config.yaml
d_model: 256
n_head: 8
norm: "layernorm"
norm_place: "pre"
parallel_block: true
init: "normal"
init_std_o: 0.0442
init_std_up: 0.051
init_std_down: 0.051
optimizer: "muon_hyperball"
decay_shape: "linear"
batch_tokens: [8192, 16384, 32768]
seq_len: 256
doc_mask: true
train_tokens: 118900000
Each number is 500 + 50 x the weight over its row's rms, rounded and kept within 0 to 999. Layers, rows and columns count from 0. Numbers have three digits each. The size before them is the row's rms in percent of the matrix's.

# layer 2 attention query, 256x256, rms 0.0273, rows 133-159,165-191, columns 0-127
103:414501566569578519525630540560489423460464546519534438624615509480532521478544480434474533471435578537522486463577470465523536484442456491556465597532488540470483501524497497497588443485525490537593512452495485561514552526477471479455495475501418414444536432486462465487516503363570548479532593544588517468472409440497525487479460533502504515465543486443465552467536550593487397501564
108:559475428575545467440526503543560461492450525448503540468493466493505474491474533476511504398508514573541491537522469512392505473550428456522549489449413522536443566474575472511560408483480430538496548573533443585555491494551509513382623453553482491520493437433546535459472516515530469400475426492557485497590519534476421448541402502465513543497514444519526597489538591492579489433498
124:510539525437551517501482477508457509523468458532578516485510436493546456571490557500422446496491541500529652522489517508455473478416550431511551535559453432549477505434528564495480484536458470435466545453580450555461490467486478479478507486481474498490600508481553593575631529521533529520492386531383503467546413487471395498462493565461545563407475509545551522546494538564464482490520
121:465516428486465525437415415508468515475581505455510513473450499480445551543502497552544497603543403478449548517460379566542441454567525556517528473445631507583556473501468497554496509451525468458460486400520503388506495545543568541540496494528554495579489631494465446519469404540395444456457460503508486514525543534481484508496505454438475463554419533561481501498481546415483512491450
115:462579512483485494535472489498494506462553505398464556460454504431464520490468493619505510605498433474454530586529490569549472446530537530495507516452537567564515468513459497571567462412502565419444469424537546438428562492489524623531471464528603570500513523432442528468571465518494413582448516624487549514473530585529393497520547474414501444419473603631387515505513544465495520580557
122:452598530460465504438487559497489491483509411489584473534538518466534569509486557504472531573576526522468564457531492480497421470475530517580531392465579508513514537490484427460529454398561392520500490556484603512561434539626575459544536516495511530489575507671440434520473468483439473463536403360487548469473439493596529493490465569508440559520459517474443422502509551380454437467544
135:461552552530496460564460493442461532446451503474583565515472537516468574456455465451426465460484568538591466555513498441486620539523415410558541574458500430517580553508501492572424444545474576539557501484433572454475570436592471501423525500526576514477498452430450500534508465616605414482508497490417466513580466517472516437427420574535520458373510473465490428471466455510553509506470
138:513654480559488483494504526554510488522420532544452395454447475533529472467459583494478389524518419562540462495458509540542539468531465489579439478402468504545439492482484544522536568506422486580536521511579534426432460481451482547499496563417488567480496488545496533495522512451431438475526448489507497540604554536517490497565507473594458493478475512582570513501564495522471507472521
131:510513505544425388415481438478462517529560523496478533516445480495526496517419535455489412529539433547511609543424478438492602501526463596470546535541434389465474536471509428572453602513474520505540483537464581479571559587537456508426476527628491572491554495511516483530477429558550498463543448511551452516468488467491487515591464605494440502450536496503469503479415513423486513507509
128:554529580492490529484502470430479488516532465430497463530463494535432496498494475514476402537468562484499499552498573466403505565459499483446584560536522458543462496530516565481424591549469455489465567467612448548459519524550349457493496567451488529591440492491560488454619424606452490567516522464536512432483481493584485541451522482517471520527477554485475443368528480528486376528535
124:592449505573545508452480464512536508434401562540471443483491555550506546504474521462462520443507480488568534503543569446440472541523499489500642453519424450612450464439499465463588485507472491486530533505566494495535500590486502532496500470429548519543613521496451372553506465463581536417500546477547490586563427485500390415420482533517491547537416479473512544456515547442368481583503
126:567499555614478574439461493522482568482499535600441540547466559526537405504392524508472559605533578454484498522451414522550559473458487480503491518510487556466438512566479598548473481478468486544437530542539497488544510465448537569485465405485457501503493484470487429563472474406484596491526464572564491528542519529446514588459463493417517462426482525476506439405424500480525542526425
129:437517451479543468508435442601520483509557498564504542467537516492542495573447457485582422578511435525500477531511470498498472466423495526502510549521479493561570474460501461528549366534535575572515519414558476450487446519508493594499478465502508554583570537463579441451423487498551406410580506458650477510551508462551475590481473421502507504561592533476440518484472447567475557524547
135:494502515586482519477519445559514452408559447428488393437525531521507412505534479634485453568521499529428492373492488483487514589507543483462553541513448431396486476544417487424466466481465383425506430532450471472565566498530549450455532511504467485532537527595450513520501463471477448526469486500442443543468518462508463528580508548546481504555523582516478451566547547443566458532454
121:436482444523479541457471513495536539540482472492483469502525534529441518497454566485515505500394535410456563518546457500475466457517533460507436464541518420428418512609527382462435486523562515485522301537400463513447474487508471510561509491399512518406562534452434484542541463486528631438504612521464485553578540600455510507510446536528561492553518483531479599550471472541612472423547
131:573514584442542470500433406489454397514574469478532465440403541462479498466559476514472582493481526557593500549439478571444565552472499456471520583451538476502455511461527544480585524523490434536374430476558482639462528436493311577446580504415459534535493534608519485439416499479464548538503554509505523518425431515519504525565471532544465570479539543537508488467500540554533422588403
124:416533456440501437436578596397477441453441525441503571506559527566519479544409460509484534528489515507519470434469575605483483440411408434486545487521542519480499489435504520541492536597510558527484550545468554518536506461435567588601491596569486586511465513524397524525511488472512550539556500452478660443486528451547470463361454470513503495630526511505541587450529455453467443521571
134:531552480489463520536555497541424486507498567442463529565520491420521582492464469593505503496489599416514548490444585468469498484402508390402379515491551549513470433456479515547590484520541555544505514510522405476420567538415451520506493407506475628454515457566504527595499446475616510495531522540442488462521485551448459543489486577486443511526543577473465456462430542488470491553470
129:479485463579430581518518484498510423507469495528561566457489427547569439503491541493424453396560468388458588459514525443538600463570540364545496455500365540536585430430577460486404496506518517476446498521480508548491538550481509431436431564543500550493517511519492498510414499521453469484599545519552410486499518530478603486505436441479414570489497470408569447499481375499513525548510
135:495480555490413509474470481522485532503556417535511456538492501469460376532420541574441500469537549492468429482455539519553522478501510555625478526479513492547512498579607558558496510501563448583488470548448523512501520463457517485515439523462432555520601418558482472464513518519428526513486539430465489523565536507478490502507537522509353511419478651527495516441445498450496505486473
125:502504480590524536524478520523471673555428505480503474399485495492519510485549494458571420446403471426511471519415581462438492487408495431533398527547392596496504478431525526505520542417507527431468438455470475540505530502510672544513463589474502472453465519507514549510502596522594459534452491563563456523505473412451549579528480459529512493627479462433534460493544442447545446470536
136:372426577399495494547466418522511491550472462463606513467464529534514458573504453555433531445500520498509495617459522449494527537451422519498452448458500499512435553537600482523569495555412494621530526487469482457470498587431451542555423513508474495511460562484521529568475499536562538408448480518506509518493430461418415464567543535576488507506442424473453568511463415469451532589497
128:474527538452523491451481580511457493536516474537468523531556602397477456522453466511440574526491567524572547570431473529498587499489467427548593558507541547563506520615559480464503488521496467442502513505552562455431409601377468530530514512574511514477442490522570398558442440582455504536516520376578509505490475514522414463502469488534500567490546534563453558437505547469430551471594
125:515541515521472487474523581481535417554469472565505506428507549392496515575553492519599356488460501440560422487535420495530467449515416490462575554417544550471558502437497593488481549427377520538509498487478532491531473500530557576552501573468507513469470599492721582579530487482515581487532574437542513543501538523562446512446452491504516456467453518499507511510502529577528509445420
125:490539569509514474630545464485469494553487472542474545556479414530426455418548524524464461445461541471419447503498511507533566388492518489501543590510527506490463494500454522495467489489525441469544446488513552534614469442354415523492440398489464440511598434539560551567527572491473510501537514473493457531495502527400470393526395570577603479511479603528478548488598463521454483612471
136:615480540498537498568492429476425515533507501509540507484516506503412566424471440422553523564574554526527464525532516555506512488376486478449491585539529498461551635448478430487494430529434440464480543508448413456505448512485528394488509511458404558484553479506545338422520548469513450492488523514457622507522478455522565572453521531481553552581514491449457548538400485510450502491511
131:473572553534610587564476428480406530552545572454532572443577451464534566569437495493469515542570510500479602574530518473485500452478623448432471430582446574512610527532544459520458509517513446495530439469470477424510491476482467514432529514487521438495547545441466464508544450410494492531475535466439594375513480425494477570479430498587547608448465451510503528507386540488485500508504
101:509505505586489509564597556500468511521446527538520468543648532517523461436539543493447467466436585476519486414468489451559537509435460399517575506439457534466534476491566427450474476520543485655611438523531556524496573508505610402427502448419478538490510424435485400465553548556568490455525549473542511532540464449510561512509446468501536534421510513490483539556540466498520468526566
107:499493451495561511558491610593546443574439503555543457506541469483544432524535512389434441486486658482475436458493460465513540569427422483455524463481385572475517538521534486573536426451520487600544453565525541573424492498578587439482507496509461470523551393503511489485432496524539491547548534502515541529523525500405478503488421532524491556519531479535507499419549508495484434491521
097:493622468390460379491515432607559620452488443424539533498489453473493526486535490451487555481420552469479478504541535485508583585483526434477454514487488601533509444527396520412483540418470552589530525546490623542469450492461573515535480444543481431532575498442554563521491580450501519471474494485533519496411566499406488446521424488406490514549502475560567436417534466530542519516522
100:517512573490497473457493433489581417514582498465422516485369503462447545594479489619532484531526441464508530546527472549563385461504516572539461447498608587535537508509490525503429583533517499457450479435481437443461463458458475596478439481519531535463459523489513476537473414513431507476495405455438441587439557578503469404495617484445459521631418548525470501475463491458471483538529
100:513511524475504446541550486516571457505622447576516497514437462454384451467597528514463474544577428499514477466532547492549585515483405486507525576491416531527530529577483464564490425467498525467467394505452560542497535490548495535494422491512487640425565467409448530525322419629509480411454403507488537566532560455492553389492504540445460479505549484560536473500550432560581494566535
106:438616541585449510524485507498462466521513527495525445462486483602528487443485415452461526419462577537526509538466527562599530528471463437449565483504411531504532503476469515536555454432444364525526556607510552561496515510515449498512460496502541503417485507522516523387546439436473510528539458466482448485484509510521406469542441516479550584510526427482431509491504457465550476483558
097:558407499466478494501419503550532536471451526560591570435534476562536531448529516507468363596509594432535415450413500429547526573548521483574581563386459560521485495544477559418513435439582525465529487491531563474505538456465574513435464579484507445478472400446428438470472504514548478550482586506597421437457432455490609502453473548503518527402462538545466522537442422519548452444510
103:543536558549464566583456451455540509412496499544460465479428446497608402458490485573506484561462419530452532519514478497596546451491404471463422584573526537519455505486523467406582438478490460474530412448445549459470479507520517542480424546466513502541405488523497535394433566491531446563510561507607545533515421545564512439540491553587585549476481496556533462491492574466463416465494
109:542534418496425431545464514467561439440582502454500531397525541530459480450468459473549508470488528502594499540520455531480509493566454471502484554452546486535510568521573513521494563486555520539487521552382498449565502499458416575463398459463438449487473418544519495495469525535472500504564464395605434481455506578544494503566469588376458552527468474405458527509479464502474551500485
101:530557507475509496551434506580476556503511444379449526583516469456507468474443464528502475530567464484415614545478541541424575445492520499495446536489567470487478506517499435582559640528504458475390553452558544408501428496495405553526531426487535464472513496504444540540511440542380469543485546568589525451532530374435481449496543446556524523480527421510508595499574429505445498551544
104:544548541480540567423512416537529580541522488506496520464626527463541493478468500547477554489522440464529571479507467467493455594468450466521613454559472500526577503430570553424537522570456523435425517568389479467452443427546471511530532485444517488507566491456356496549581442531501463467545502419465535476561411562517502461500505495610473474490495475525572451422527524522489529444489
100:405476536585531496481375536503474489532506565507491496476513460523532436552530460444402458527490392474440448580435437530479594476550418434521430476485470531552475415481476462586494544518485511558462535496513561472537546555564437551515502533539516508479498533499510464534441478550480500444577431498465523439511472579535489501555402506485491420499498473473463519522591469518488454606442
112:467557498440585630538490531483532461481512512480522542469440507393566475470586473557473518579477558558501481541548478531518495507507568557406507440554603433502530500529508464563490607524408524427445477396537475470493443544455413530525378504469470547522512412431539479427559458468488513535566470520505499437426449531441516547513490572487445530551561433514449574564496515425542521452491
104:492530428486537431536504510457540549472586488549543646445529480507500475505458567571466522522591484504432425425388573444548525640578410522464449465471452572542499454487526503500477398506452615496515441517516420512488503471489473605531451504473426485487474464499489452460495536508529489390467506564484432565476500496447576554601461527417470493541553461553415492543550455491502522489533
114:491454530431448474441552498557451441468452408546503472579532451364436541500585519469480475505483539583434438445552408523447628550433605453471512561473477463504430495495473494545571534594481437455509491474447565540450479543501433534540512474442475457519444419429487451403493527425552527603448574461528531555458504575405446512459531489630546558488521481543443522465500556396571513390489
102:455532508533452472446473384529505474470514440511526507416436387502544580502675543510437536482427479567520476551471510465478504483570539572444544544485483578505522451442539513494543407469414584441553479510529422534488439477529403545578476481514455540425486599537469394478454484397392558453529526524430538519510410580528545478462455543557555535449474425480420482517579486492489549487510
095:492524521542608477506550615526545540523436566568558506491550531577518527529492530542496488499517494443494486443493588490484481398594477443417431577534511482461511533511475457511498557528363484525381458472503462491487441459420483536549546494432484490512481535487588529476421492506480423519554477462549517496469521442487532466497481506467437577570415479490460501484452509413553403526566
102:429492516457512568430526506470554518408513419496512532562538508474437503526558522438452526444560591466501521556472427456580522522515539492532535483393551455497495488598432535526515499518630467476509506449446424578499482542444497489559491530602475418477561406480571436573583540456481437545435481437465570566475504474442500549569521551536407526552482424500447526488517505460443534511523
100:430580502463614469471506484560509436492465524416478606519519509583492485445512488496463451539557446486521500479525520462499488508504591426510523656413460421489573473505499523518524513567571541442461474454558540553456509545521552430576441575491520498501536562478465390492512554526491515502386524564488378442501455508536536538533505435546433570518543547478492579512571604499476468485489
095:545569475490406483534578519513600471471462532501530412588519528411528490541487487587510441441600496438450428445406567438509483485560489506510491544541445568460557500576487539595501561446480564471410595572422499402596466424512552492525456493462514495450511514514568508386456407511522512535466529571591460592511526486382486461526430492544520493497487552489520579494426540426476501498445
102:534475475546632469526496543551526467552531512515560462456517480472518562424497611536584458557480537475467496446362534508513500452518456475504572473583490513524495572563539563567462475499485484466463473525487469458504465418462533478516506486383525612485471546587466409470497514520474548506587498418504459436511451426623501515526539488509511513491454461497484465536561377504560415488468
099:506423582474526427541535480441505550465527479447519511636470520437445474557408465463475523489555542517509472514443531425446472512592474453468445557487442464589497499543511500470534453507497540474444371435473507586567448539578534474527426556397454482525507453471533516525549461523627493550559529491536570576492440468504448515495518479507537432437516444575411551511528480500459531526501
099:526456456449534523453495573536452501581560456553465539429481521501435525487463452478511475552531511528622489514550495498515488440554497474536448510522585400521527553491506478483442481474563473439484502472384467527563485480476550454487477501525468483501511571479480510524455465491474554517510445541466356458567497576605457526512487487568492546490597483556527434488432534622357589530560
105:485580472531484487568498573516378412504458444547467528534492545420574461449475568473522448495462621558446553478533443547585505467530504457437504485491548470469564440446542442497545486470495531458536441493423455526467564556512501596552519468550484462498377538427472541544466558457567485506462447459401528427447525568442552488522494497502462399487496505522434517527574500460448554457519
098:510536441485583522561539536571476511590477545477473485481557460516564537486452473475489510523498444457423443492475483570502516385479529460481467481474465442554390479435476494457504526460424543519518527502468555489446519552509454491493423507567544507507475453469431517609566445569461488497566489448403505477422404513525449568546463441521642558530503488596570542458577567492477549450531
096:522589508583519474490544478584434540478461464406416477518552506498484442434522472581446512484504428538527519483515576537599489480622480584497512622449397507403477593474548528504537444569454562541497480514520501577508453458431507509441426443439495520454479506462598404587473513545515477432487444521536488495409470447529494472445521495519574472583474522549544541493555517473501457500505
099:480613523540547504469491529473529465478527492485431607479512474511531482583494468513463542532552504370476642532535476508460494474444544483532463378621470486448540517534465551471508572504639443521526491455472528522516554497510479501454489510587514396498600509504498537359528528466505494585424489503514578438457523503502450552596457492517539489551490447474533434528485516544513534489459
# layer 2 attention key, 128x256, rms 0.0311, rows 69-95, columns 0-127
106:560446526506546538568416480493423610494459471389567564407526585557577459475450437513523517412435469509591531466473500586452514480522502484463535504485549472461523546424461477523556464594494518524572509490451432437497520502463419376465594470487522502546377463462419540489481558459472467558571530530438472447499496509499411473514411508549453510517520567521473577412432454645496485487489
113:541468665498514525518556572451537571576481492513448510566526560468545481592537517457585464428465536465544521458476424514486572439521521498422382503465571469405444506523511543590444493570453585530541504553511571481538529452506469499492513488497466550498477574508498503493470647376516424466511446525448487536485502448501507517446480460520450487544536451519406550478490498416560536430479
114:471532562546607456580442548530548364519591516493453526466445466480409546550530489476504488511538474489476491595514577360536493526523507550494494484443487500471482447455469480523477462448636488445499478439471563539515449499466429573466479501533531557437512477444522439575591489422492601513579655498439523475573444582388574554476481493543480461534429530492480465480526469495560435435475
109:565572533594560522534462487606429427564575441526515465466441519523373563530438515491429531532582457526487476523517546535546483522534500476479547484519519420460522399477426539410507511364535450408491528414554500499492530477449496500534436545469574542443554474500516399553563431513491485504583597535502486440503476495479571540515474551551419501476401470570539472437555363553495515457484
143:507444576499448534530448539462561522512406525482493537511532534489615332537502415478565528489448586518527486533460540467539512558446526506456487486442453524464442610430569533537561448670447553540592518603517447468445486493530473444480661496503331478481422548454475550456455658404489473474519474521505504486523471428528463417491446492505495561532549511467516551472452589553478469507504
110:496454516554458503536525457466438439598436479550464422522489497463509467456492408576496450520424543529463531488539557514403517483387485438528390565537475478396532532532554542533600481516489543458573611458482454455437604518490482488522510551523461494529466505566541471458575464483541449504500518523425560483484508475558496502492404505452497452377576502510528503476452465511477522544507
115:563517553537542532544489407650556447505601472541506506452498489457461490523475474501503544555598415520394466518596573511518350622469497540512500434497494474572444416509506514416433505361502455434372506382572487541463509487515484490520531510466449531526563439505525400529497536394432510492489511544511514473410497459431540514505520520469435514572505540588538504537569537464515523422487
108:517428544504460551509554499510507525502507521435550536474532476519491463495508537456567564531518525436544534548523488479475373453454551492556563437521499499497610477483510417434468574499466451493483544452398479473493528440548552509468487513551462406506502482465415491552469514566564548433597442490519479580487455461546412459477501471516524421502606535509425501519439449514556503469516
115:528395489427462496559507492459542462549498426422559435551510517559414537465530436537441503555517525482473452581499467455504501461530474490444465506474530497592558488487423518589512462555543485515461495455527530592485544516487525431503508555499536493548505496499394499559507573467559454527505532514435503550609474509506537522470517524559474499426507429505510521534529595445520437484560
115:568446491425583475517499556504542535540430581572580550471583570395565501568621469475412542459452419508460495426449459553526495489427506461494562400453526459397487520509519461487436444474492440504558433523466469513520518571500486436487547514526482476495641518444604530491357632423548446481560520465468552551499485442443457476497570499518502567494578425577520511608481522527417526455484
110:433431558479525458536470596529492512545479434509650581580433478528478403474572551568439512470556448442609491491468463534404558469512405506444412521382541488486443507590560582503526512509533424558519473487556529491513475486507520539521517513586457569521497529481571525566430550488503471562499491580491533437533555489569458485500521540567445455471553621477439542570479544440499531427493
103:442494487449510530528526468443539528444515474570462484443431555553471482525464458498507554475483492510566542563504493477487497551457512515517577528536442573411458467424460508482519541504506500511545411588562487439499464503523472513435462561511567496425435501423543508461485540545588471555492511527516506449515524463540430518510534468493470515558435494565470515444550529597514389439510
114:524513535607420436521438478544494571415449471481519471519520440510507507534477564536509408484453427553522466423516564490479507491556441529449482482545490611567434508422459497461480601541500465558548478482507532529467565456554514449558626463510452539502508406555418591542433530550506504483461418529483438599442484517507502465457517474406535536498464557480499615465536482483571476516524
109:460529514431533434478556476408527481507419440473486458518417522529517462501549467316598517500515437527481579476594399568428500488461524469605486509519434440547534465547486429650550494471447476469522441451516507521473433468488508438533499514536501506502451493461571463512537501434401467477542537550451519487496458591578480515414533534520531452458526513437437542498544577509510535484481
110:555455473454557528476432439500530420493520541505532448434449424520530522474490503455480502440615470529566448564406538516482446469585475490531504507473547436431566524493520488556426516513418467507496571465495518455573491513438546368538546471574500593534464588580574548530562525502463393569478439501563529502473450455591514539527550500419479447521505576486557434469505559542490506539535
112:467472506509508533504520467482520439532494516522555490452575572554531446497521552487465493464535547478470550433527570489550517461503473494551416465464469532529569459527491512568529541565523505516496546552549415453435526502487610474446480474607540410450516502482477573546556527497458547489505513525444536522528553500432591491433484445434496515477426580535484478569429481497454463419522
108:494498518449511449513447400495546535398490547468536507539481516449433412537560545609499582522547460553484486601512522443478504546486507533582439521468470497461512471457493420501520543508593555482536541474488516505594423475619421484387474582469511465533539489491464496540519520424490481495447610503474404463531458513433476628572477523420431565380403505499479514487507449562490447543454
108:545462521424533596453491454552437498535517492484473456413513463572533400426509573508468444502530473530488457479473500412502433564479547502554449537558468494502396464567597502502498541589472457426433481558537458534436392428443495524508555579426523561490480460517438481467572554600428505440529463536506510481550518545565527484513518585550525392519446556498462519461562375454513460505538
109:514467400485535513514545549397472513375511447521480528567479550533465528563403530520475441505385573531607458480465460433473490604527528486395520522506550426440547446547480483476524452510454446596563476478510487566500511473571513537524551526473521454514566532546507513511535545477464571431385491508410641451548509489604366485525580512550535467478486590441486510499555552463504530433505
109:563453546438579491448674443470500556491554542380418559405596544529512481431515519500587437583493450531463529461428401539477469493452538403439463511394537510482532525549563461469450451522506563498431539395524494537507463498532467535453463460517498446493521560502533510510473488480499466482532521470510522517445593521505516456407502545536526556569577500512492499437637558544519540465546
114:575484453463517482479529484541482419492563504512500580548453490453542396546498486550448533511583620525517539491511476536538438494513456497585561530449433499537407532501578518504624540507467429534479494479478425441515434456564434517487527419513417507403518544488519541491478380443422474512590635526423430531555576571494474521482455515553449513508499542490595516500519535507485462559534
112:428459466537404561460595554457510508366547516517536518537511515496512532534559470460350506479595441521452506600568470494416431447465507515486577500511513537573414470440458547477497571454519438388510511598443504603387608508486523541558550478545532535456481532476476491488514521444515595487556557451545523482581538483558514525583509494427497488569502486437540504575535558464483528471451
107:579480529527494530585542440424537614485472473478535488483583465447589526533491494481497446573436414464530448376456531464514554529489526588525528533413484503464572477530475492557495500424413561454460474601543517577486456550491451467387631568517500502477524511558444578439523501430581531587468488575481440505486475424558570567425422569493505460471524441512477428482497451481528516554481
110:542599462455511544630495435436508529495431500450506457500437551519502512493445388536506491564483453454494564543472542506511512614492530494553521502415445514624491510529539533487485573475483478463528478463538531515385445483518502530405505442484462499453514447603539447504481455579496460467563463522514530493488450462482400532468609440449399603478405497479602454531535443433550493470510
107:528452556504450502392417550549518569522514574507573552484629509566466523509503491476469481444626490515625510522519430423566498606512409473484528551547431540510580503577533391487481460403471453513574491473477446463543421411558478505494534580466500555457487458447501477489437454462484458540497515460525555558540527478559500518466538443485413499488543406429558474556482517554566548519577
113:519421442457467486533457531495493460475524456551580513500450460486566511557536475494436452516464448466426477511520510524516532543480561468523532517478499462496487458559486490615458566545431511478422557489532501418537453496477512464500443513541494484503442520489493570429535438528439600621541495462485451539417460477484466422547478616461432410433501433470542429531518486567417489419490
110:450549516564459316514522518591596405498431473525497439566424525509439565573547529539558496534503498534475424401476610545497467527509446478445545512439495439503434432517520528481516507539454523602497541543557473475441482448430499352629491497450473482444530412552566486535483534552482578543569463480460507481510502595570568483442474485437459436547498488499468526488526444539488464450472
# layer 2 attention value, 128x256, rms 0.0514, rows 64-73, columns 0-127
116:534380514475565560571416473451448481640487510450461552563510496552456348499563489492473517534519578489417467404572467461474468494476526551564489433567504537436553377555329546590416462382484515552412579484452535483474533541538524436498472519486535539540489506462484460561483498476402488537602493497499496576514477512493466441627539515492515458445515471532556526491431511497573476546424
111:420494541492522531533505535484435555545481511560436473581391467429503530478464476458566516590570514552468481582489521526533389500517503441538485536555475533382438481541442616556524467456531537406445550461480407471507523479521405528489451474511502511468520577469524544557539511474498525540498463487370570505493516476475498497591539559401514506479554522475505553485460493582444431562438
112:452447513485439453502551500461434520537550544497428361468467471511441506526471525484482542405537477505514552457428569482512586535533507381509499465502433536465607437444584481480479486440473609459462471497509562594476575577497521558508475459453442488508431486469592375546489499514514535530492425515454390482481482534492492452516344547555475447487404450487528439475478516519417590576471
113:527522440497464537511522437554414473504561544491529517487494496486494504504607556482365519486457530578438499549415564483527436392476407414492573418580549539634468442459508537511552440517511526489447522456517426409497515496500592467456531469491448490462534485467547469488424619446499596481476601527494476536481523389502498526524406478444463555552599520468469520528490587562500494512551
111:416465446492599556474441551593484498521479419479493536516506504426527460592476487461597425445539497417505545507517504530453585493452598523471602531483481456469542559475551474466444396459441490416457473561562485466532484464531530460516437417469522533609529500529533535482431558397431626503440467485497548485476539517514496570527545490441515470454551454519563601424495528558505500467568
117:451477468470512519425498573478474388427469612480444458557512464566520546593489452504522397518500438546487575434533517503428537529490487404514489511467496434398412503510556479490449523459571483631492561539584478424455442486537521505542405505523474441559499469557503407495599456478403508486496493582445565435531539601534480437504507526449540518414530397499466426596497502495547557587591
109:522503513501548522431434488472547542406579639546534584484541471484485486494545564487496464430510449552486516523415557526553557504508618481573480558490514558494510551515467540496439458487450509539551520526507507633504601399506461503559497528435578473488633557394436483501466472583418564524431519514543456489492499504577439434490505414599456512481567445465497531493478552516492564575495
112:499569550468495552447308409484505528529445492480406573496558438422534526510473539529481409566524445474422557475472571539576447373456485550414509502446491450534474533481495439474568432489510424470500447460442563499449491567492451444571494524540472531469433496512466534452433432494399523483486495553464437533521559465525579542549464524468481504490484524532519597470493473539449475547504
116:452541492487537496468511445494526507538574545443495513468508538519465573485464467522507453492507422578483489556431461514486564411446513543515514551515496601536343529511461463544417486488402488474452496408541471517447474492581432510531516560542476589455495541441565445507479549469500424488546509479426555491547440595479501457457423496457598498442500514550399412424525543493525508544413
101:519496611423524548592479495599508547525405647499449481430485431526521571509458450504573476388406504527506490487453410629538414442493495562494481458448556502521503505546523471463470464559538500425498474491497491506390490504412550511433427521497537416553422562569517441457459484537549504496474508413528484495462463498456498514440501477427436515502531572463529507583482507537548591481488
# layer 2 attention output (transposed), 256x256, rms 0.0442, rows 128-136,160-168, columns 0-127
112:491457518390374518545567570537468539552523532554498489540581477414475497492541449620477483391367510548381560486526452535576465433468550525507504460503451533525483399426482508539477554482523505563488512516537536444550463453479479541497474465517530491518497473524466548533513528572475572557499585527533492426526540537389544462550431482433594529475540524490513562509337488526522643478530
115:449536502484437443436466433534460464479550525464507427570525518473459499549535427440411419575492488510498512464566526536416532541446553463615545522527535568388511561522432524583467521479525567590524495507482523564480504508625460479539514472510467521469437448544594488520484458531491469578540456424415510502536468492495546640470483419443482495477547501621500576444544518522500593503532
112:511444432405475588522503448559520548459456384456565454497481426523529483535481639472498538482475474565553333488483577371540600484534519446465548454447589571507532495562459508516540442525468515543525409517434497496507562495527477422514533516501399493523510489474499558456500509521554539481547503571417426532527496530510527501488438469526504510567428477495490522511481557504461503513558
113:498443492580519496546543554607568497549483555543468490503475482456476541486405543601446461567470426565524436492485557523569508476465549464520589484414471512501481499525547550392391463458509506468479518492570454575444485589481604550489471514547478501480608450493527488471505512553552500478580512501552479589385438540561515522543440513468525465479476499480533537553481420526549495432449
114:608485457464418472520506493497578508524529566591550468422552537358479475474525482483583537540541559477499492411498568493490532449468473459478485458510473499460537467490453440445459485570495500475450529442551563581567579529479463529460476491526415416538539588508532505551482449488482460591560478515494454513441549522556457399538476559594578411601526488506407567438494524451542472500440
106:511455504431563490550511501469490484493409563515433445486493464547624607466555521462483498453524557483501545527484421494433577473492511455467546441576525409558520565633521432496478426509527559585545393587540584435529504496463396480469457554460536439558500478537470534487503468514501510389486389426499527422593489527541423551520456582454485490581521519453410584543551422525448500512453
118:461467498568582488467581453531445463538487588504578510411556454463482388499425613575431511453507476516449515547511442535509592528576546515583501516502388521525504508578464455391549515489500455497498551547539514561513496564529541520438430529447494467504467400490514428414549447524511421554450471448458518526535493517532466452541474541464550480469473595516560558468492530518375511445509
124:521524477475489548440438457420522495570482499504485497570492449474450584541459505517569504556521466446482521544494586447437527555415516478495466478485440510524353485419524473520408461518490466492498501542441530533479470460401462449457464435488562519464548611484484570556530505493552545493452533535504501544545487494468495558491533500538518603602428483530577500559519546449457625508549
122:478490501514582571570530536553495533512483465499455529424430495505582399477462513429508487511448517457514547500467575579487494491428563474555446459577455527560498529405436483462514500582476463515538494523474537467463476421531550540606546456579507593485602574472499501492466532555502519442549489465497422421545545443458515439490491430590555441506512492571552399501555542507509579608411
095:502461480513461514468596496628445589572568473448515445556467489502503484550538483432486528404455477521405451505492432456471504545477499543451536470547433482517482532499486537485420608439506463485498472526493502517503463509444453551540418541489523430513522495577479484527555524547403605524514554512381454447514576537404576562580513462377477561412482478445607468509435486553465604544484
097:502414554554481449415603508528506543594502582460475542455531549503447549510557391484514535632577433549442538515513484448444460445489561557579503425467549510379496536487481462467404503443564610520379451466430524473495554482601529581513533527463577502444447468484569553483547525563504491453557475455539586485491442470440419513536535495494443531563426492522611520494472482580539513525480
093:495466546556560585482527538467588532464493400527564504512459505492529490568481490421509533415453438572433461500549501531414551482429473448464491548538470470478467523550483501567541404540489456524526446536446455432511474502538503544572598427510421550564527476531565519434379412482556470505549491441461479461460516500553540517540475503573410473518550526458442528468535428473452475477532
093:540516552496512496525476470590444495594531556476494505459501469445524522469563461593532475556574531475608487439487461569499511547473573506482495486525478535447494642472444479463409505468366522511510452467449475491445490508563577591577451578501530444446463474436629484491535515604509520468512485424441559530488487476604528539467501413582560459506554476420544575483522535543516508500465
096:482483507527577441545590474452541449574554597498515456403583507433522501523534537561561478370585606582423532440564540521528476424546468412465526510533493473501473416457459509431482520543492432522437441453460473547523410555451477546504452444412472516475519550465551470499592458509508481607544407510507409432447563491488487396479507510539439562537580525481520566482492515376545482486471
110:537483509499534524516467470535553591526495452455479442526507487468503531518611430461525467507502543536440480498435549456516523443489464413537560480543482488438497528601474367493407485470498503442537524572497451477494504512504479520542550426533465582546501565426424521556449523556502562449486505459491514484546408402543512511545467554496499518685467558466539454431489553594512599593436
096:438496423540491412527549462460409431484479524563463565484527625461482510510418514476546503485522400517426466558475456447511494465495487493433548472459447555513477502559444484510486451494455501420589469536495580530448561549503597596447399541460420489445510529479443465423530460497481519477441558558527495483520552550441417625515518475441469531428562490564461504550513533496519453426444
089:512537487522553522486547521438470392544493537512558453461420491475403584582446491585443538475541393493442575510525509483531455554432466527422578509515485511561504490455488348513516531460559549395616521595535531481465503494447536465451504518524473451536448579469480461608552608484457508555525523418426537555480458536489541513513489525514580549517435447485561496486509402474556593503415
093:497518538395555466555439443473567485584544473525471488530414514417552509514433465537527403547526440453506516526524578458485495559452526511559536446383513484495547517511467465496583544520412603449477489497554501479492546497490413545493472481603554456524487473534454512489498557541530512485454460478529449423426482432537507474495560473554416548494502471471578550515473460572539535538474